{"d_model": 96, "n_kv_head": 3, "head_dim": 32, "norm_eps": 1e-05, "rope_base": 78800.0, "rope_fraction": 1.0, "optimizer": "adamw", "beta2": 0.99, "warmup_steps": 408, "schedule": "wsd", "final_lr_fraction": 0.1, "batch_tokens": 16384, "z_loss": 1e-05}
Each number is 128 + 24 x the weight over its row's rms, rounded and kept within 0 to 255. Layers, rows and columns count from 0. The size above them is the row's rms in percent of the matrix's.

# layer 3 MLP down (transposed), 320x96, rms 0.114, rows 290-313, columns 0-95
size [ 99 106  94 100  94 110  96  99  92  96 105  92  95 109 109  94 103 104  96 106 102 101  94 103]
[[134 107 157 143 174 111  89 128 152 153 157 100 107 105 142 134 133 115 160  94 153 163  97 100  83  97 119 118 119 109 116 111 119 137 171 146 115 119 118 111 138 128  91 105 150 142 178 144 119 145 164 157 126 151 150 119 109 140 139 105 132 141 106 165 147 125 114 151 111 140 124 157 109 138 131 128 143 137 128 145  80  54 110 141 139 142 120 117 150 125 123 152 153 142 170 197]
 [121 117 136 134 163 126 106 120 163 104 133 118 140 128 128 132 154 137 144 109 182 130 118 128 121 127  81 121 122  78 147 129 154 116 130  96 163 158 115 125 118 130  90 180 137 131 125  64  95 133 108 140 148 125 120 127 107 131 151 167 115 108  69 135 108 109 136 137 155 110 141 110 121 141 105 122 151 108 107 205 137 105  98 158 103 146 139 111 152 151 124  89 127 176 118 100]
 [132 136 143 123  73 172 144  95 112 151 124 127 123 136 134 172 161  69  97 119 108 125 106 152 111  77  93 125 118 162 109  88 108 129  93 153 141 118  73 116  95 119 129 103 106 123 102 145 140 142 118  77 148 126 166 131 137 150 144 148 118 129 115 113 159 108 132 138 116 124 137 107  91  86  88 100  98 119 123 122 127 159 122 146 162 120 109 107 155 111 105 132  99 116 132 166]
 [139 147 161 127 106 133  98 143 165  85  84 134 153 116 161 107 146 153 126 145 161 102 126 142 126 178 128 102  97 111 150 115 176  87 112 148 174  96 140 123 133 122  97 131 153 150 157 108 138  81 151 120 147 161 176 127 135 102  88 125 143 119 156 117 133 129 104 148  82 110 115 114 205 121  95 133 103 133 139 107 139 113 145 135 125 132 142 135 111 127 137 152 125 117 132 152]
 [ 83 135 149 137 110 110 138 146 133 140 146 147 131 106 154 135  97 134 104 103  93 133 130 125 160 125 132 114  89 188 123 153 138 113 135 104 120 144 156 169  96 102 119 132 139 155 139 110 105 147 112  96  81 170  94 128 107 108 123 132 103 108 113 125  90 131 107 161 140 135 151  98 135 154 127 164 132 193 160 132 114 110 147 136 141 139 140 175 109  68  91 128 165 113 139 149]
 [116  90 127 103 148 125 132 143 140 150 102 123 120 133 152  90 102 136 119 152 148 161 123 137 174 104 124 179 136 149 162 112 147 155 154 100 129 129 133 128 125 127 116  88 118 148 124 132 135 150 114 137 125 183 140 140 146 109 117 130  96 117 162 103 113  81 160  94 131 155 180 123 144  90  84 138 136 123 127 166 107 128 145 138 139 149 165  81 121  75 172 142  89 132 125 164]
 [103 136 105 145 117 113 122 171 152 114  91 120 159 158 145 131 106 181 119 121 139 116 115 140 114 124 133 139 107 116 193 119 151 121 129 137 124 102 116 129 122 133 130 130 121 147 128 112 147 187 132 127 115 159 134 115 103 151 102 106 138 111  90 147 154 126 171 118 106 111 121 166 157  84  49 151 166 106 119 122 101 148 108 160 112 173 151 139 100 156 118 100 109 149 130 155]
 [122 124 138 132 165 157 120  99 138 106 113 121 145 110 129 103 178 123  81 141  90 113  88 139 116 132 133 125 139 126 146 109  99 137 113 132  74 115 111 125 171  95 104 146 116  98 166 122 127 183 121 101 121 122 147 118 133 114 177 155 102 122 177 164 116 188 125 115 152 112 116 110  93 135 146 141 101 142 114 101 124 124 149 115 147 157 126 130 156 122 197 114 142 132 112 154]
 [117 108 135 118 102  94 158 172 120 109 141  71 100 134 116 138 139 124 110 130 112 156  99 126 135 115 172 143 174 125 104 106 105 122 129 100 143 148 138 133 114 104 130 110 147 134  94 129 120 118  89 127 100 125 137 125 129 110 165 119 143 146 188  64 112 139 105 195 128 138 102  86 129 146 143 136 122 153 143 148 166 141 109 136 140 102 145 142  75 114 128 104 158 167 147 148]
 [164  97 155 106 134 139 112  87 115 137 143  95 124 146 133 115 144 127 124 151 117 119 160 108 136 113 107 167  98  76 174 109 121 148 105 108 139 162 121 117 121 108 148 170 118 129  94 122 165 132 103 147 140 131 141 132 113 121 140 158 163 122 135 113 115 122 150 148 119 152 115 152 147 104 126  88 107 128 126 134 131 122 100 170 144  91 110 217 118 124 129 110  53 136 143 114]
 [148 126 135 101 120 140 152 170 118  97  77 144 158 103 155 121 136 140 132 127 107  88 148 146 141 148 130 118 137 110 149  99 123 102 151 143 163 154 157 129 154  97 141 136 123 164 137  91 157 120  96 143 115 123 139 107 142 132 147 126  93 122 142 107  60 135 164 147 105 192 149 104 171 135 101 162 151 137 171 127 110 129 120 125 113 141 138 173 122 109  91 121  93 140 164 118]
 [142 129 117 180 123 119  84 115 106 162 167 144 107 154  86 124 135  96 139 114 111 187 132  90 126  97 114 120  83 140 130 128 167 117 132 130 120 140 130 112 130 123 125 162 128 129 133  80 154 156 124  90 120 126  98 122  89 153 177 136 107 150 111 119 128 147 118 116 131  92 149 135  98 153 106 148  98 117 110 136  71 116 168 140 112 153 116  85 188 139 117 123 124 112 135 130]
 [110  85 145 158 138  98 137 145 132 152  83 126 120  81 134  84 122  86  82 108 105 130  88 114  90 146 168 128 122 177 118 144 107 182 148 125 110 134 143 129 131 115 128 107  99 146 124 128 129 144 142 108 124 148 145  94 106 165 102 160 129 113 135 142 162 123 143 105  97 134 134 132 143 115 124 121 111 151  98 118 181 162 100 113 149 125  90 172 143 127 129 125 130  86 165 106]
 [ 82 132 115 140 127 158 186 140 108 136 133 115 118 133  85 131 117 126 118  69 114 125 141 145  99 128 149  97 103 164  95 125 145 127 116 111 151 134 147 107 116  93  97 157 120 144  96 157  94 106 101 140 163 102 107 136 130 107 128 103 126 130  87 151 164 124 167 131 134 125 104 176  82 115 112 126  68 110  99 144 143  89 174 134 153 132 141 127 104 109 106 114 127 126 158 125]
 [149 141 138 123 125 117  99 121  94 111 126  92 151 112 143 186 144 113 155 113 108 124 120 156 188 162 117 119 145 126 115 128 101 147 114 109 111  79 103 132 145 139 169 139 101 125 142  81 139 108 101  85 125 136 120  89  97 148 148 134 124 179 118 137 181 113 113 137 130 172 137 135 141 163 102 118 169 106  95 154  89 131 105 123 130 142 132 146 172  85 138 122 134 127 152 120]
 [163 133 172 107 100 116 132 153 129 144 121 132 178  86 127 122 101  82  87 146  98 136  97 157 153 149 134  94 151 163 123 104 118  82 103 177 109 123 128 131 149 125 168 135 107 105  97 137 184 132 124 153  91 121 121 144 142 140 134 128 140  98 119 162 117 142 132 141  67 103 125 137 102 152 167 139 140 127 165 111 105 115 134 124 123  92 102 111 125 100 142 110 139 161 122 133]
 [115  87 120 146 126 126 136 122 149  84  87 148 119 146 113 141 142 149 140  93 150 145 154 165 135 182  80 114 100 144 145 134 124 130 128 129 130 145 133  77 165 130 131 122 129 127 138 131 115 123 120 129 153 133 156 156 136  98 145  77 113  90 129 142 128 113 148 133 128  95 171  98 160 148 142 135 153 119 102 108 150  91 144 116 104 112  81  47 119 117 127 109 105  83 112 141]
 [137 120 178 134 139 169 128 143 116 125 124 142 166 121 161 109 106  91 121 154 138  96 109 146 121 127 108 111 140 130 152  85 132 104 126 135 141  97 127 186  93 178 137 119  89 153  95 116 106 145 163 135 141 143 120 112 110 145 145  99 146  97 116 153 108 150 153 100 109 160 171 118 142 146 104 113 140 136 141 158 117 162 101 104 133 134 124 142 101 108  81  82 109  92 177 137]
 [162 142 100 133 162 118 102 106 126 147 135 126 116 118 144 107 164  92 137 108 133 135 104 108 144 125 118 118  97 139 106 122 157 158  87 100 163 106 110  78 123 121  95 119 129 141 121 151  80 113 156  30 100 159 139 134 137 137 112 106 111 109 102 106 140 134 135 124 135 152 105 112  97 115 167 110 142 118 154 131 109 130 113 133  96 112 114  86 130 140 152 140  76 153 162 125]
 [159 155 137 110 141 118 165 139 113 117 139 179 124 139 138 100 125 163  94 130 144 120 131 145 106 140 142 101 156 158 125 132 155 125 121  73 168 130 126 106  80 127 140 113 101 134  99 136 131 124 126 104 127 123 130 147 147 118 141  65 143 121 129 171 147 124 117 120 137 105 125 190 120 126 118 107 112 146 137  72 103 146 129  85 131 149 149 134  56 119 121 184 120 145 164 121]
 [ 89 114  96 102 131 120  99 114 126 173  78 134 116 141 126 135 119 136 136 137 126 140 115  75 166 127 130 105 120 119 133  86 117 125  75 160  85 111 147 117 107 126  99 101 141  91 180 136 133 118 134 139 147 145 143 140 104 127 148 125 112 132 172 133 136 123 125 144 157 136 107 110 116 187  81  96 103 105 116 115 171  98 180 133 156 140 133 143 122 151 159 167 108 109 138 120]
 [132  91 149 133 161 121  79 166 138 111 124 143  68 142 155 109 142 176 150 181 175  97 105 138 118 155 127 115 131 131 142 118 124 137 149 143 161 131 160 128 150 137 121 122 169 117 127 152 147  55 145  88 112 141 116 137 126  96 157 127 125 112 136 164 117 148 148 116 121 127 114 131 156 143 119 177 166 106 128 162 125  74 143 157 113 103 133 115 146 124 152 136 126 108 135 128]
 [ 81 128 135 142 158 146 122 103 141  98 134 152 150 155 123 126 114 170 136 141 132 125 121 154 134 112 129 132 137 101 139 139  64 144 148 153 127 124 120 103  97 116 118  84 179 115 150 157 134  95  65 128 152 136 144 149 131 160 106 184 106 111 111  95 134 113 149 120 127  96 110 124 135 135  96 118  86 168 127 138 132 106  99 176 132 148  99 117 121 155 148 148 143  68 134 117]
 [107 168 104 121 154 124 154 136 153 131 113 145 139 143  96  97 132 121 103 113 110 113 121 113 155  97 151 124 115 103  90 110  49 130 107 104 136 160 123 166 116  96 163 130 126 178  85 151 142 167 118 103 118 123 124 136 109 137 146 174 118 132 120  99 136 165 139 128 119 118 131 123 135 136 132 120 160 157 145 149  84 161 186 103 158  97 113 184 129 112 118 124 123 130 123 145]]
# layer 3 MLP gate, 320x96, rms 0.125, rows 291-314, columns 0-95
size [108 101 104  88 107  87 108  85  92 109  90  93 101 102  94  95 103  94 103 108 102  94 104 105]
[[147 139 103 140  92 119 125 146 119 152 120 131 123 100 127 166 115 150 158 177 103 126 113 116 184 133 142 185 127 169 158  97 102 110 106 103 119 111 137 113 143 124 134 172 135 134 142 125 148 131 106 115 107 189 159 142 159 168 149 100 109 136  92 103  80 148 134  97 122 111 115 124 140 168 112 140 132 147 145 109 135 177 102  86 126 133 137 155 147 133 134 142 146 146  84 114]
 [139 136  87 139 126 110 111 130 118 148  95  88 161  83 109 148  93  96 190 133  98  99  68 105 162 103 115 132 141 158 100  89 118 130 136  88 132  95 130 150 169 122 131 164 123 116 126 145 170 109 130 124 121 163 139 108 128 118 152 132 118 125 130 122 102 152 108 131 129 127 136 141 130 163 116 108 131  96 131  83 135 147 108 146 153 155 157 142 124  99 102 160 104 155 116  79]
 [107 161 153 110 163 102  89  82 127 132 123  83 105 130 128 146 143 123  94 119 112 106 116 152 159 121 116 116 129 118 116 114  97 129 186 172 147 132  88 124 142 138  94 154 134 144  99 131  90  75 102 150 126 125 160 135 122 159 149 169 115 127 134 131 131 129 181 126 140  82 116 165 136 125 118 127 125 162 137 122 143 160 175 133 134 123 176 163 170 138 121 149 140 134 129 101]
 [ 37 111 142 143 134 156 127 177  99  93 104 100 125 115 116  90 171 133 125 125 152 117 109 157  95 132 135 143 136 107  85 112 102 115 140 161 121  99 150 107 134 127 159 106 128 129 116 108 148 124 101 108 148 130 125  95 102  96 137 112 107 131  84 118 135 139 137 122 150 105 127 123 122  98 107 123 149  89 111 151 141 136 147 160 122  89 144 147 152 151 185 137 145 164 113  91]
 [151 148 132 138 162 114  89  90 163 108 152 166 104 120  92 151 134 154 138 114 116 101 129 109 127 108 149 160 136 152 118 155  93 122 107 156 116 129 155 190  75 106 139 112 105 146 149 108 131  86 129 141  99 132 124 134 121  90 180 138  92 137 128 129 151 118 146 120 110 130  61 142 103 149 131 107 116 152 152 131 119 139 166 133 118 133 111 169 172 146 121 102 150 118  97 135]
 [131 124 144 106 157 125 113  89 124 128 163 159 141  77 145 136 121  99 139 140  91 147 157 123 123 116 128 120 122 108 138 103 110 121 141 129 137  77  94 182 130 119 148 106 132 180 104 129 140  85  67 107 113 143 105 130 107 141 155 128  93 158 123 124 149 126 130 100 143 157 114 132 135 101 134 152 133 147 132 121 185  92 145 147 116 120 161 139 187 170 173 132 150 114 135 117]
 [115 130 151 121 113 136 115  83 134 147 136 142  88 116 129 145 165 149 116 134 118 108 106 130 159 125 119 132 121 118 122  94 126 143  92 152 130 138 168 129 141 125 116 137 131 118 153 152 143 171 127 124  84 143 192 129  94 149 164 121 116 156 175 104 117 116  86 141 134  86 113 156 119 136 138 117 104 135 132  74 134 168 171 146 120 174 115 148 172 106 148 125 147 195 137 141]
 [115 117  87 142 124 121 128 134 135 123 120 165 150 131 118  95 116  99 152 158 137  92 143 138 146 123 154 100  87  77 107 142 124 151  94  89 101 143 147 112 110 176 106 105 104 123 131  82  88 146 156 173 137 128 117 100 159 147 175 105 106 154  91 179 131 138 153 121 127 117  95 104 143 129 133 125  93 140 144  93  87 146 108 119 120 135 137 144 153 163 104 123 130 143 158 101]
 [132 139 112 143 114 144 118 131 156  80 134 127 163 101 108 130 161 148  85 154 114 124  88  84  65  96  98 143 100 148 172 112 139 168 167 138 128 122 140 145 152 121 151 109 136 129 131 115 141 107  89 102 145  99 170 150  98 145 122 103 137 119 135 158 108  98 109 125 134 108 133 157 131 129 103 129 112  88 120 126 110 153 120 111 109 144 118 132  48 125  93 120 155 131 104 119]
 [128 168 148 127 116  84 129  95 130 117  95 121 128  91 111 107 122 121 122 154  73 101 110  96 131  85 145 134 139 118 126  62 121 139 157 109 151 115 148 147  99 147  93 146 134 112 104 157 124 184  96 141 105 143 143 102 115 127 130 124 144 117 139 143  93 130 152 159 110 144 113 141 119 140 113 110 145 134 186  74 151 179 117 109 100 145 152 134 157 169 131 110 104 116 121 138]
 [ 84 159 115 156 126 144 108 134 108 155  86 135  87 149 138 124 146 108 120 120 139 160 127  95 130 132  82 110  87 110 109 110 204  71 108 143 100 137 160  92 137 143 160 125 128 109 144 125 154 152 186 111 155 109 111 136 157 123 137 110 133 152 123 168 185 132 139 129 123 139 131 110 123 148 153 128 107 110 131 139 100 118 184 121 123 105 103 139 150 140 148 134 124 138 148 132]
 [ 78 112 114 160 119 134 100 146 110 157 116 102 118 100  85 126 164 111  95 149 126 138 107 153 133  78 161 104 156 121 124 107 134 133 110 168 123 109 153 134 131 145 134  81 121 150 126 126 136  85  66 131 135 121  72 127 141 142 105 135 146  96 108 138 113 126 141 131 153 125 147 105 119 158 158 150  81 114 105 137 189 167 135 159 119 126 136 109 101 147 105 135 112 151  98 128]
 [144 159 153 143 168 140 170 129 136 124 108 103  98 129  95 103 139 141 130 146 112 131 124  87 118 120 132 130 109 125 118  94 156  90  51 127 151 124 153 131 148 136 123 133 137  81 153  85 126 151 125 126 134 145 122 113 140 140 110 134 172 174 143 138  94 140 153 145 149 137  65 156 123 156 119 110 110  87 132 111 134 126 109  92 140 135 169 144 130 161 129 180 143 143 161 152]
 [108 113 148 126 169 139 153 126 117 154 119  82 137 116 113 156 138 167 144 103 120 108 137 172 150 129 167 158 107 125 162  90 117 134 130 192 142 111 126 138 126 134 111 133 140 156 151 117 154 120 144 143 136 146 167 103 111 160 130 144 151 146 100 108  88 113 136 133 109 108 116 137  97 156  74 176 135 137 159 110 153 161 108 147 100 135 135 128 186 151 147 112 169 136  86 128]
 [110 140 107  91 122 135 121 135 139 124 148 129 129 101 133 114 131 170  92 132 123 110  99 152 152 120  79 117 130 127  88 137 109 169 125 100 129 115  58 140 110 113 144 130 126 122 132 117 128 102 139 105  77 119 154 150  79 173 124 130 117 116 115 135 108 118 114 139 113 139 138 137 159 145 139  93  85 154 110 152 156  93 180  79 146 140 121 141 110 141 107 177 133 160  93  85]
 [119 183 131 122 129 137 113 110 137 159 121 123 116  82 138  96 150 122 108 157 106 130 128 140 124 108 110 127 174 134 123  99  86  92 116 165 126 106 144 141 123 104 112  99 144 135 143 128 148 103 121 116 137 122 120 142 137 163 160 126 107 133 133 115 129  98 119 116 143 151 121 123 130 125  75 115 130 123 181 119 116 185 186 162  70 150 171 190 145 122 168 143 117 118 134  99]
 [100 138  90  74 163 131 101  75 126 148 122  84 166 119 136 144 122 127 159 148  88 139 117 180 108 122 117  99 118  90 116 147  88 151 117 142 137 142  99 143 121 139 116 146 173 126 176 129  78 120 134 129 118  99 144 123 149  78 168 139 108 152 124 136 114 134 139 121 107 121 124 111 126 102  91 143 169 129 121 130 131 116 148 112 108  71 144 160 136  92 121 137 135 146 121 153]
 [143 103 128 124 102  50 115 114 118 154  98 142 119 130 114 106 141 112 141 121 121 139 113 118 107  81 114 156 149  91 139 114 135 114 149  89 103 139 163 138 115 117  95 126 105 139 157 131 148 158 109 125 111 160 122 132 123 133 142 122  87 111  79 159 167 116 129 122  76 135 112  95 110 138 136 120 185 139 116 124  99 136 169 137  57 152 129 127 143 173 133 138 136  95 118 124]
 [143 123 144 147 149 116 160 154 113 161 114 115 143 152 118 124 178 166 156 136 135 117  80 166 154 130 154 155 127 143 122 103  91 111 129  93  85 112 125 117 104 141 141 147 155 123 144 128 196 135 157 158 144 153 182 125 152 129 100 132 134 159 142 119 135 112 139 159 111  96 153 136 173 165 148 128 148  97  99 139 137 137 103 144 172 134 116 126 147 147 107 167 121 161  94 128]
 [135 154 120 132 127 128  80  96 144 156 126 123 141 111 116  79 148  95 142 138  95 141 126 115 120 100 133 121 145 111 121 130 132 129 123 134 150  78 121 156 108 122 136 115 186 100 117 158 112 139 114 139 184 138 143 127 139  93 172  70 129 130 172 146 120 116 139  95  97 137  96 115 135 131 119  66 140 107 145 100 112 106 155 157  55 130 138 152 132 157 145 130 103 143 138 130]
 [104 131 143 142 124  76 123 135 110 186  93 115 150 115 115 141 176 109 121 115  89 114 132 135 167  70 122 183 158 122 100 127 117 129 113 127 136 129 110 121 120 141 122 188 120 173 101 113  84 139 105 138 126  94 142  99 125 150 123 126 121 116 169 113 155 144 139 119 104 104 125 149 117 183 144 133 126 148 123 139 117 150 127 165 140 166 184 149 132 113 128 143 136 148 156 115]
 [130 141 139  92 140 145 127 137 141 133 144 134 137 155 132  94 126  96 101 122 122 149 111 112 168 134 149  99  70 139 127 118 141 124 171 167 122 101 114 129 175 141 167 140  97 160 119 118 152 138 101  89  84 134 122 117 122 127 144  78 155 114 121 100 110 133 124 169 150  98 171 155 182 135 145 130 136 127 142 151 172 124 169  95 137 114  98 167 109 123 154 133 166 153 106 111]
 [139 105 132 115 141 141 149 117 145 121 114 123 130 130  86 184 178 151 126 111 109 120 100 185 103  98 159 137 145 166 169 107 135 134  99 125 116 116 100 129 139 171 169 139 149  96 134 101 157 143 149 151 124 148 164 127 115 102 135  98 133 147 158 173 125 130 156 157 149 139  95 134 144 171 150 119 125 124 163 155 150 128  94 176 158 121 135 125 135 167 118 151 150 158 118 115]
 [136 139  95 122 134  79  78 107 160 152  97 141 157 104 124 146 146  99 156 159 120 126  85 103 136  74  90 120 160 105 114 104 127 124 117 141 121 143 138 151 125 144 107 169 118 125 117 154  76  99 129 141 134 144 100 117 145 103 140  91 109 125  90 137 109 126 166 117 107  75 125 192 107 159 144  92 142 152 145 117 117 116 140 151 126 111 160 136 144 132 142 144 141 118  89 125]]
# layer 3 MLP up, 320x96, rms 0.116, rows 291-314, columns 0-95
size [112  95 101  95 112  94 100  93  98 108  96  99 108 107  94 102 100  94 108 100  97  91  98  93]
[[130 118 118 150 103 134 109 143 173 147 138 102 112 116 119 135  95 121 138 138 163 108  68 141 143  83 124 136 149 110 162 138 142 136 168 123 113  96 110 131 113 132 146 143 144 133 116  91 152  98 137 111 146 145 102 111 113 145 164 160 141 145  71 165 106 119 148 147 125  75 133 137 170 142 130 138  67 128 148  64 157 129  74  94 142 121 124 120 113 116 146 140 125 129 117 112]
 [156 149 124 106 147 135 159 108 135 178  94  68 158 144 149  97 127 132 159 105  97 113 135 186 136 147 133 124 107 123  96 101 132 110  90 104 165 143 109 126 117 130  87 123 187 143 125 160 151 105 145 113 146 111 113  93 179 132  93 105 113 110 134 134  99 140 103 101 119 116 152 134 156 144  88  86 132 124  94 140 130 130 118 110 146 131 127 122 151 121  94 141 133 121 146  90]
 [171 108 119 100 149 137 151 169 128 117 123 137 136 143 179 176 109 119 148 185 129 140  97 114 142 142 159 143 113 166 101 133 119  66 125  97 119  65 117 132 127 132 142  96  92 139 146 128 141 107 147  90 160 168 130 119 123 118 122 110 132 145 134 119  88 106 109 129  91 139 107 125 126 137  97 141 149 104 134  86 151 134 117  83 129 129  90 116 117 160 165 109 101 120 116 116]
 [157 120 146 151 154 130 101 118 131 108 120 128 135 120  74 148  89 109 189 107 116 156 173 108 147 106 132 105 109 150 172 178 119 163 177 115 133 166 123 127 141 104 117 147 115 129 124 132 139 135 117 135  94 167 116  95 140 138 166 145 122  83 120  83  97 114 154 112 108 105 138 132 109 114 110 166 104 116 127 136 125 124  73  72 131 146 113 112 135 119 133 113 125 104 107 121]
 [113 144 158 133 151 139 131 173  77 133 137 130 115 108 127 140  70 172 142 151 129 134 135 152 129 110 164 131 100 126 108 155 108 163 128 122 133 151 151 138 128 175 138 140 119 139 143 113 163 157 107 134  93 157 104 100 126 159 163 143 124 145 140  73 147 120 132 120 183 131 138 137  45 119 131 137 117 144 127 100 132 150 173 112 114 125 105 132 155 115 149 115 125 171  98 136]
 [144  99 131 149 131 106 136 122 130 161 135 129  74 110  90 132 148 198 143 113 114 139 105  95 124 126 139 132 181 136 130 136 146  92  80 120 127 110 128 147 128 149 159 117 113 113 141 200 138 136 163 114 127 149 121 136 124 134 133 121 154 138 100  96 109 109 103 102 106  81 145 129  95 161 147 117 178 152  66 129 100 124 115 142 117 142 123 136 127 111 113  99  99 151 127 159]
 [110 135 135  80 133 138  93  57 136 130 147 108 165 119 110 144 100 156  96  84  97 105 133 130  58 153  97 150  95 150 143 134 129 116 180 154 149 120 103 168 100  85 115 163 157 146 132 156 126 130 172 147 150 120 133 119 167 134 130 105  90 146 157 118 129  99 125 122 129 129 122 122 136 127 154 114  88 119 169 128 110 114 125 127 114  96 127 156 131 109 122 125 126 125 139 133]
 [143 118 178 130 112 144 146 124 151 127 136 145 134 135 156 132 115 118 109 110 130 158 117  95  97 128 118 136  90 129 138 140 117 136 158 182 145 110 142 131 168 134 144 132 155 154 105 156 179 121 114  87 149 167 114 142  94 137  74 134 152  77 109  79 152 125 121 109 132 109 168 132  96  82 112 103 135 130 101 142 151 119 156 122 141 148 130 113  84  94 144 117  84 150 131 167]
 [137 126 134 150 136 125 181 130 161 116 124 146 128 152 142 148 105 110 137 100  87 120 168 122 157 151 167 105 139 106 145 115  98 126 110 145 136 139  94 170 130 152  99 134 121 118 105 165 152 117 139 138 153 158  86 140 125 131 150 149 172 124 122  68 119 145  70 152  90 120  95 136 140 143 143 139 140 176 117 121 135 137  83  81 166 123 126 124 165 137 168 139 128 110 157 136]
 [127 113  91 127 140 173 127 122 125 129 114 146  89 159 148 145 160 155  82 114 156 132 152 140 153 165  92 118 129 174 154 128 131 111 118 169 138 170 145  85 154  69 126 123 156 154 163  88 147  80 152 125 142 127 130 137 180 132 149 134 115 157 140 115 121 113 117 114 162 116 135 137 166 110 113 137 119 109 109 134  94 141  91 183 100 122 129 137 129 130 144 146 115 143 138 100]
 [140  92 123 123 141 128 141 150 153 145 122 102 143 166 141 159 174 102 146 117 118 142 134 140 128 130 153 149 143 147  96  58 116  51 108 118 135 165 158 116  97 110 161 158 144 125 134 148 130 167 122 134 137 110 158 135 154 124 135  58 130 146 172 132 155 112 102 126 125 109 102 142 117 145 117 122 122  99 109 126  81 137 115 141 126 117 122 146 122 152 131  97 126 115  69 112]
 [159 143 139  85 144 159 107  92 122 103 144 188 103 174 121 147 155 121 140 135 170 127 203 112 128 119 102 147 123 124 162 159 133  99 151 123 143 139 139 129 115 128 152 132 130 111 142 141 134 150 148 146 149 133 141 153 134  87 141 118 113 137 151 144 117 112  65 169 121 125 113 120 103 106 123 107 169 152 127 147  86 107 141 160 111 109 149 128  80 122 138  91 135 115 136 169]
 [ 82 135 177 115 172 139 131 148  94 136 170 139 151 110  96 147 159 182 129 120 128 120 121 106 103 102 150 111  99 106 130 107 133 172 123 153 127 144 116  93 123 128 105 164 112  98 130 121 100 154 102 131 191 134 147 112 130 138 119 104 118 158 120 119 139 131 129 106 124  99 122 122 109 111 131 110  69 101  90 131 151 114 153 116 163 165 121  94 133 159  90 155 118 151 157 145]
 [159 166 100 123 105 159 156 104 162 132 113 178  79 129 135 132 124 143 134 128 125 102 136  77 112 155 138 126 143  93 153  84 137 107  92 140 159 113 139 128 125 152 129  82 156 107 126 127 107 128 143 137 133 116 157 133 158 142 101  86 114 101 133 106 107 133  92 112 167 164 122 124 146 119 138 105  96 157 143 127 168 120 133  98 120 105 130 151 128 160  90  91 130 117 192 149]
 [137 163 117 105 119 129 124 121 103 127 151 157 159 151 173 127 122 162 134 128 132 192 107  89  73 122 121  90 150 112 157 153 104 154 165 100 138  95 122 135 120 117 125 129 109  98 118 115 137 132  55 110 131 147 118 135 115  94 115 151 131 127 160 124 161 154 150 157 141  81 160 121 126 138 116 141 129  99 170 106 112 118 113 137 151  82 126 106 128 153 127 145  78 109 122 122]
 [146 148 150 147 114 127 139 129 139 152 114 124 116 114 133 115 128 131 106  98 124 119 138 183  99 121 109 114 157 137 144 100  97 106 154 143 135 115 185 130 138 122 107  67 132 136 112 140 160 107  97 147 156 139 108 130 170 168 151 146 136 136 123 121 115 109 131 124 129 154 144  99 114 117  94 129 112 115 165 123 125 177 166 183  58 175 126 155 132 100 176 115  95 140 133 116]
 [175 106 109 164 153 155 129 138 123 120 159 123 177 146  79 122 134 118 117 146  94 139  88 169 127 114 136  70 142 122 126 121 113 144 134 134 164 125 116 149 138 173 133 131 137 123 106 115 126 141 158 151 132 137  97 121 147 133 195 146 120 103  79 129 129 128 115 164 136 111 144 133 120 149 125 130 100 171 132 119 136  97 103 143 131 110 125 163 110  72 127  91 107 107 164 175]
 [100 118 111 139 122 110 106 109 107  95  94 126 124 126 103 146 107  84 103  96 111 169 135 118 131  93 179 154 113 104  83 130 168 127 103 126 116 100 106 166 120  75  93 128 158 156 164 175 116 168 130 150 108 126 131 160  94  96 136 148 113 124 136 137 123 130 124 111 151 125 115  98 142  63 114 162  84 124 124 103 117 151 126 101 145 150 143 122 127 138 121  89 136 126 139 135]
 [151 113 149  88  87 147 157 107 134 141 130 112  89 113 138 107 126 129 116 144 137 146 125 112 101 152 123 110 126 151 121  95  98 127 155 125 119 129 123  99 158 125 130  98 120  96 125 129 141 158 129 113 159 131 153 173 121 147 112 116 117 121 144  86 122 116  83  91 148 164 140 152 206 115  91 142 144 108 126 191 153 183 168 144 108 138 120 128 121 162 143 127 150  85 105 126]
 [114 139 111 123 110 117 162 129 112 138  96 140 121 145 101 149 117 152  86 140 134 162 110 129 123 142 102 116 115 151 135 101 126 166 130 177 105 134 112 142 143 135 113 126 122 122 158  73 143  94 131 110  95 170 121 162  85 163  91 156  87 133 114 105 137 113 108 136 161  89 157 131 124 160 145 140 129 167 140 112 159 133 149 123 205 121 133 135 109 139 141 146 163  81 150 105]
 [138 133  86 142 158 147 157 123 124  98 129 151 138 156 118 120 104 123 185 152 132 151 120 183 143 143 144 111 145 166  84 129 112 147 112  92  58 112 131 143 108 106 152 125 123 181 109 129 123 132 142 126 123 107 128 134 132 115 150 149 116 105 124 122  81 131 157 126  83  97 113  99 130 107 119 116 130 127 147  90  93 137 129 147 112 136 152 107 184 140 108  65 131 142 117 112]
 [130  88 126 149 148 132 150 141 132  97 136 140 125 109 104 113 153 156 122 131 151 154 120 111  76 103 148 111 156  83 152 145 179 132 136 172 105 115 140 141 139 139 148  93 137 100 141 113 152 153 151 132 128 161 125 103 153  68 141 103 161 116 132 142 117 118 103 170 190 144 115  89 135 155 140 145  86 112 111 109 151 172 103 125 130 135 109 141  84 105 103 130 154 146 130 150]
 [130 131 157 122 126 152 143 107  69 130 148 178 139 133 118 178 141 124  98 108 130 138 159 117 109 166  77 118 101 124 116 194 148  77 145 141 112  82 129 122 121 118 164  93  91 148 128 146 124 145 107 131  77 125 131 129  93 119 146 127 117 113 151 135 151 136 147 105 120 157 122 114 132 126 137 134  89 112 131 128 133 146 188 116 127 112  98 129 178 148  99 127 108 107 120 106]
 [110 134 135 101 122 121 118 116 117 158 119 144 103  98 107 188 161 134 104 113 142 118 157 117 130 145  81  98 176 141 126 127  99 128 137 186 131 164 161 129 129 117 130 123 103 136 113 163 136 124 171 140 141 131 128 121 154  89 133 131 121 118 129 112 125 145 207 103 129 135 147 144 111 114 148 140 137 152 157 132  67  89 158 153  97 141 151 108 138 102 155 165  92 117 145 143]]